Part of a small language model's weights: width 96, 2 heads of 32.
Each number is 50 + 12 x the weight over its row's rms, rounded and kept within 0 to 99. Layers, rows and columns count from 0. The size before them is the row's rms in percent of the matrix's.

# layer 2 attention query, 64x96, rms 0.128, rows 0-63, columns 0-47
181:62 55 61 40 25 46 34 59 60 65 67 57 62 33 51 46 48 54 59 45 39 63 43 68 40 34 65 48 36 61 59 35 39 62 65 49 48 43 38 42 40 58 46 30 46 73 62 31
098:59 50 53 44 34 46 46 61 50 58 52 57 51 46 52 61 40 40 55 39 43 56 42 58 36 33 67 53 36 63 45 25 40 81 71 51 62 47 37 29 34 53 36 46 38 78 55 52
087:40 64 50 42 40 34 59 60 49 43 70 60 65 37 47 63 39 40 58 35 71 51 44 69 38 40 48 33 32 61 42 44 51 45 62 53 48 59 52 47 20 43 32 58 25 84 52 50
096:44 44 53 51 61 63 54 32 65 47 41 53 47 62 65 48 47 55 45 59 45 44 60 45 69 65 30 47 70 40 55 64 64 30 41 51 36 44 55 59 71 51 68 63 71 21 54 52
099:31 68 51 57 57 50 30 59 63 50 36 58 55 44 26 49 48 37 61 54 51 51 27 55 58 23 44 68 44 63 33 66 55 32 57 47 53 36 71 42 46 42 65 37 51 51 51 74
106:62 37 49 57 80 44 43 63 71 61 33 62 56 54 38 57 43 54 48 58 60 46 51 53 59 32 46 40 58 56 62 63 55 34 44 47 54 27 63 51 53 62 66 54 58 58 57 52
095:38 36 35 26 43 56 49 58 88 32 62 47 44 45 67 39 47 26 40 59 43 59 35 43 43 62 60 56 44 48 43 57 47 47 34 45 49 58 56 40 61 62 51 50 34 56 47 55
107:30 31 36 50 48 52 61 61 59 38 67 46 38 58 48 63 28 41 28 34 54 50 39 52 49 54 60 59 64 62 46 62 48 49 31 55 69 50 53 42 49 59 36 50 51 46 39 46
094:53 47 43 65 45 58 54 65 56 43 60 51 40 55 40 40 54 42 54 31 65 45 62 59 47 62 48 51 46 47 53 32 46 65 50 58 51 57 31 71 54 30 32 15 37 47 52 35
144:63 39 56 51 34 49 37 58 47 60 67 63 65 32 55 40 48 39 52 44 26 64 38 35 38 48 75 57 48 57 52 36 42 55 36 41 64 54 49 52 39 70 41 30 40 65 57 34
103:30 49 29 69 55 57 48 74 45 40 62 29 44 48 44 42 56 49 24 47 57 58 34 46 68 29 40 77 50 23 41 56 67 24 38 47 68 51 49 50 52 55 56 54 43 51 46 44
120:41 45 55 60 59 67 35 46 36 51 52 54 47 46 63 51 63 30 46 69 49 48 44 38 52 46 38 92 61 40 34 47 53 20 36 47 44 48 60 53 56 59 49 43 35 58 42 55
102:36 53 29 73 40 53 37 45 54 33 61 50 47 56 39 48 79 68 47 45 45 55 58 59 64 43 46 41 53 34 31 55 46 55 54 62 50 69 46 48 33 71 46 53 79 49 45 45
106:69 26 53 32 47 60 42 51 59 57 77 52 51 32 78 37 46 29 53 44 54 56 65 40 61 58 50 41 49 42 46 56 51 52 64 39 52 57 44 63 65 61 57 50 49 27 66 35
098:26 68 43 47 40 41 61 49 69 17 53 49 54 58 34 45 50 39 70 29 49 43 59 67 46 44 49 21 37 55 57 58 45 74 73 58 46 41 39 48 49 48 55 59 51 40 54 59
121:68 13 60 50 45 52 56 57 50 28 40 49 43 52 64 56 40 65 39 35 40 68 41 53 55 51 53 39 55 44 42 65 55 87 36 46 60 57 38 55 55 45 58 57 50 37 44 43
059:52 48 45 48 36 52 64 58 65 50 54 48 60 44 60 56 79 37 50 46 43 39 34 55 41 39 65 65 32 60 31 58 47 46 46 61 56 55 45 44 34 35 54 30 35 50 65 21
081:40 45 40 55 60 51 82 59 53 33 39 47 57 55 35 62 60 28 54 37 53 35 50 73 37 37 41 44 44 60 39 57 52 58 49 65 43 49 60 39 45 25 55 56 49 38 52 40
079:35 50 39 47 64 67 54 46 43 37 46 48 39 50 48 47 41 45 40 57 66 43 49 42 65 58 41 55 55 45 46 72 64 29 31 57 26 56 51 52 42 52 52 52 67 23 49 48
072:42 63 42 67 30 56 42 49 44 71 52 57 55 54 62 58 55 63 59 37 48 51 41 65 46 42 65 50 53 63 50 46 58 44 75 52 73 48 44 47 35 55 48 42 48 54 57 53
088:47 54 77 52 31 30 47 54 36 57 64 56 69 33 45 53 57 37 49 36 49 43 53 57 40 49 54 69 29 53 41 50 32 64 61 46 48 60 49 39 36 45 38 22 25 68 44 46
114:53 46 73 37 34 43 57 43 52 67 29 61 49 39 47 64 53 68 43 53 46 49 36 55 41 33 32 67 46 66 22 47 45 67 43 60 43 52 59 35 43 43 49 41 56 54 50 56
096:46 46 59 66 71 67 45 51 53 29 44 48 46 64 41 38 39 45 36 43 45 47 53 47 67 66 39 47 69 51 58 55 68 26 62 54 44 33 56 54 75 63 74 62 73 12 39 52
095:66 37 53 65 55 39 23 60 63 37 37 51 53 56 25 40 71 74 60 79 40 57 60 55 39 43 41 44 61 58 47 46 46 65 43 35 55 58 43 42 52 40 65 49 38 66 51 45
112:39 61 51 41 58 40 65 45 63 38 42 38 55 57 53 49 49 15 47 53 42 46 63 46 42 48 49 54 62 49 49 45 33 35 78 55 48 68 55 49 42 53 54 27 67 33 60 49
064:60 51 55 54 46 51 34 41 52 59 50 53 46 43 39 41 47 52 38 59 58 63 42 41 57 49 63 58 67 55 48 60 76 52 32 42 71 50 25 59 49 69 72 52 66 53 56 42
124:65 68 53 51 42 45 31 54 66 73 61 46 69 46 34 52 29 50 60 47 55 53 51 45 45 38 59 32 31 60 64 43 47 53 70 44 61 29 37 47 41 50 42 48 46 57 58 49
096:54 47 43 46 33 60 58 40 57 27 58 59 40 48 74 60 67 64 59 51 45 41 61 54 45 54 37 53 43 50 46 54 40 78 57 56 36 66 45 55 41 56 44 45 72 59 54 56
123:40 46 51 66 36 53 58 49 38 55 52 46 52 73 65 51 49 53 44 34 47 52 42 31 53 60 72 39 54 38 32 41 53 61 42 53 67 43 52 53 39 48 27 36 50 61 47 48
107:32 84 24 60 44 58 44 54 61 36 63 42 48 63 43 52 77 49 44 61 67 39 50 62 44 45 35 45 50 51 55 58 40 61 55 62 28 27 51 55 40 49 48 59 44 70 60 61
120:44 63 68 46 51 64 41 21 48 55 53 62 64 52 41 52 55 58 38 53 46 42 60 43 62 52 24 57 57 51 42 51 55 26 72 46 34 54 56 48 47 42 58 24 75 58 47 42
121:57 62 57 30 44 64 52 54 28 58 53 40 45 54 52 56 34 33 49 41 46 47 65 57 37 48 48 58 44 52 51 52 38 59 80 46 41 47 47 38 46 74 62 69 56 43 43 61
161:49 44 71 43 33 45 36 64 49 55 63 63 66 33 52 48 42 58 65 43 33 73 29 54 38 35 63 66 45 57 60 43 36 62 57 31 68 53 45 41 39 72 40 32 53 53 65 37
083:59 45 63 60 40 41 45 63 36 45 61 62 54 30 49 49 43 60 70 49 34 68 40 53 41 44 78 56 56 46 54 48 36 61 52 30 61 47 36 62 54 62 47 41 34 40 60 39
085:31 59 43 52 67 54 53 44 43 32 40 39 33 72 73 57 55 39 52 48 71 30 56 59 42 55 31 50 50 44 34 60 54 40 30 49 34 52 73 52 56 51 58 59 54 35 31 60
080:68 51 48 62 47 57 53 65 43 60 53 54 52 29 38 48 43 66 62 30 40 56 42 49 41 49 66 65 48 82 64 37 37 81 45 42 83 42 49 36 37 59 56 24 40 62 69 45
081:44 55 22 61 42 54 59 46 61 61 59 40 31 54 40 59 59 53 54 48 59 55 60 46 41 32 61 62 43 64 67 44 27 57 43 53 54 30 44 59 36 44 34 57 48 57 47 58
094:47 43 44 66 55 68 44 52 33 41 61 50 54 59 28 57 58 58 48 57 59 58 62 69 39 43 51 39 32 56 38 34 30 68 64 50 71 57 46 47 46 42 54 46 36 73 39 52
076:33 43 59 45 20 41 50 55 46 61 50 47 51 46 61 35 27 41 25 53 70 62 54 48 59 73 50 59 54 53 50 23 49 57 55 41 51 48 58 47 63 55 44 57 40 25 49 34
090:59 58 52 59 52 43 55 36 71 67 32 35 32 57 43 59 55 51 35 27 52 54 56 50 53 35 52 46 33 46 60 55 41 72 55 71 24 45 51 48 53 41 42 45 44 50 49 45
094:59 71 56 42 39 39 64 41 46 41 48 56 61 39 59 34 54 42 28 61 37 53 62 67 62 62 57 62 61 59 47 18 46 65 52 72 45 57 63 59 67 42 42 36 43 48 50 41
135:57 46 54 57 29 37 39 58 46 70 63 63 63 38 59 55 37 56 57 38 33 67 37 52 40 45 76 75 35 60 57 35 38 75 60 44 63 56 50 37 35 54 43 19 50 58 52 37
077:56 45 45 50 81 50 32 56 48 31 38 47 44 60 48 52 54 55 57 56 46 38 54 69 53 51 39 20 58 41 37 70 55 51 30 35 47 64 31 53 47 44 62 58 42 40 58 61
102:47 31 41 43 45 78 21 63 58 65 53 52 43 52 44 42 56 62 64 65 40 59 52 35 54 41 43 45 47 64 49 51 50 61 74 36 68 33 41 52 49 49 64 47 69 58 70 51
113:37 42 38 60 34 33 61 37 55 54 53 36 36 51 62 64 57 42 39 70 60 37 67 48 58 56 48 51 61 34 56 48 39 53 44 66 36 58 52 58 55 42 51 48 45 66 46 40
094:52 28 58 48 50 49 53 54 46 42 52 30 46 67 29 51 47 48 68 47 55 58 34 49 43 27 45 62 35 40 56 40 54 61 35 45 87 57 67 52 56 64 53 55 60 36 41 55
094:65 59 44 54 59 56 44 65 57 60 47 59 50 61 43 71 81 73 57 41 70 60 47 47 72 44 58 28 38 67 41 37 45 64 63 55 42 46 44 51 41 49 37 39 61 68 58 47
102:55 56 46 42 42 50 40 50 63 61 59 46 50 32 48 44 60 55 76 62 38 52 48 28 45 62 54 42 35 73 55 39 34 64 60 32 68 27 38 51 46 46 51 55 54 68 78 55
078:66 49 64 34 46 48 60 57 56 51 58 62 63 32 58 53 33 46 68 53 28 55 35 49 26 54 58 58 49 56 54 49 48 42 29 42 45 59 40 31 34 34 44 34 58 63 76 42
073:65 57 48 44 44 58 58 62 63 64 49 56 60 44 41 47 37 49 71 52 32 65 44 48 30 65 65 50 61 64 51 58 40 53 46 50 46 48 41 31 32 43 50 37 45 65 75 47
080:66 39 59 62 41 62 33 57 43 51 48 67 32 43 45 55 40 49 26 48 61 59 44 54 43 45 64 60 39 62 58 54 46 37 52 35 70 48 47 54 44 63 58 43 39 35 50 55
069:37 57 43 39 58 59 45 54 68 53 48 43 37 72 49 34 58 40 28 25 54 40 47 43 56 55 41 41 38 38 43 55 63 41 42 62 39 48 64 39 56 47 58 57 81 40 34 63
076:55 41 43 67 62 62 36 63 51 66 61 68 61 41 53 51 29 52 76 46 55 58 50 48 41 55 57 58 49 56 51 54 41 52 63 37 63 53 43 41 22 56 57 23 38 55 69 45
094:60 42 52 51 39 36 68 45 34 55 50 33 48 72 60 77 41 59 60 35 67 46 34 36 51 41 44 60 36 73 66 45 55 49 35 35 37 30 76 46 40 58 48 44 56 60 53 64
074:54 44 54 61 30 42 31 58 48 51 64 57 49 25 37 53 33 60 59 53 29 62 38 38 40 42 80 50 49 54 60 55 29 66 48 60 65 47 26 48 36 49 29 34 30 60 71 29
073:69 25 49 58 43 73 50 56 35 53 37 48 43 47 55 58 47 34 47 39 44 73 53 54 48 53 49 54 63 52 52 48 33 54 45 48 63 59 60 44 40 59 67 43 47 83 61 40
093:52 53 45 57 49 30 47 48 58 56 44 50 46 36 65 62 32 38 58 65 39 48 59 41 54 59 56 57 70 53 49 54 48 41 35 46 69 63 38 51 42 58 41 53 55 61 63 42
067:39 47 73 25 59 50 38 49 31 50 36 66 56 42 82 48 50 54 47 36 39 72 37 57 46 52 49 57 55 31 44 42 57 47 27 38 54 54 59 35 53 48 60 48 51 48 41 41
135:55 52 68 41 47 48 51 59 51 40 55 53 77 37 29 45 40 52 68 40 47 69 26 37 26 53 69 49 35 64 64 42 41 50 36 36 56 53 56 46 36 64 43 40 39 61 62 43
102:43 56 43 66 30 38 72 60 53 56 63 42 45 51 29 64 64 67 80 57 15 41 60 45 42 51 35 61 66 69 38 54 27 58 63 49 76 35 50 46 42 53 46 43 32 65 55 46
092:56 66 64 60 33 40 43 52 59 78 51 56 42 47 51 63 28 34 39 50 50 67 57 53 54 43 34 59 59 88 38 58 48 62 71 55 65 46 59 33 50 57 38 46 44 37 43 62
090:57 74 47 62 55 57 60 45 38 51 47 76 56 47 57 53 51 50 48 52 22 58 55 57 47 58 45 51 50 40 49 34 34 60 40 68 42 61 64 43 44 27 55 60 54 64 45 41
086:49 49 65 39 57 47 59 37 35 53 25 49 53 60 59 40 41 45 40 48 59 51 52 60 48 65 56 53 52 52 41 49 59 62 39 54 21 60 69 42 51 55 60 39 60 47 53 71
092:78 73 55 37 44 53 41 41 65 60 47 49 49 43 37 41 28 49 29 63 51 44 51 73 51 40 41 30 28 51 36 60 69 55 78 64 58 66 35 39 57 46 68 47 15 56 36 37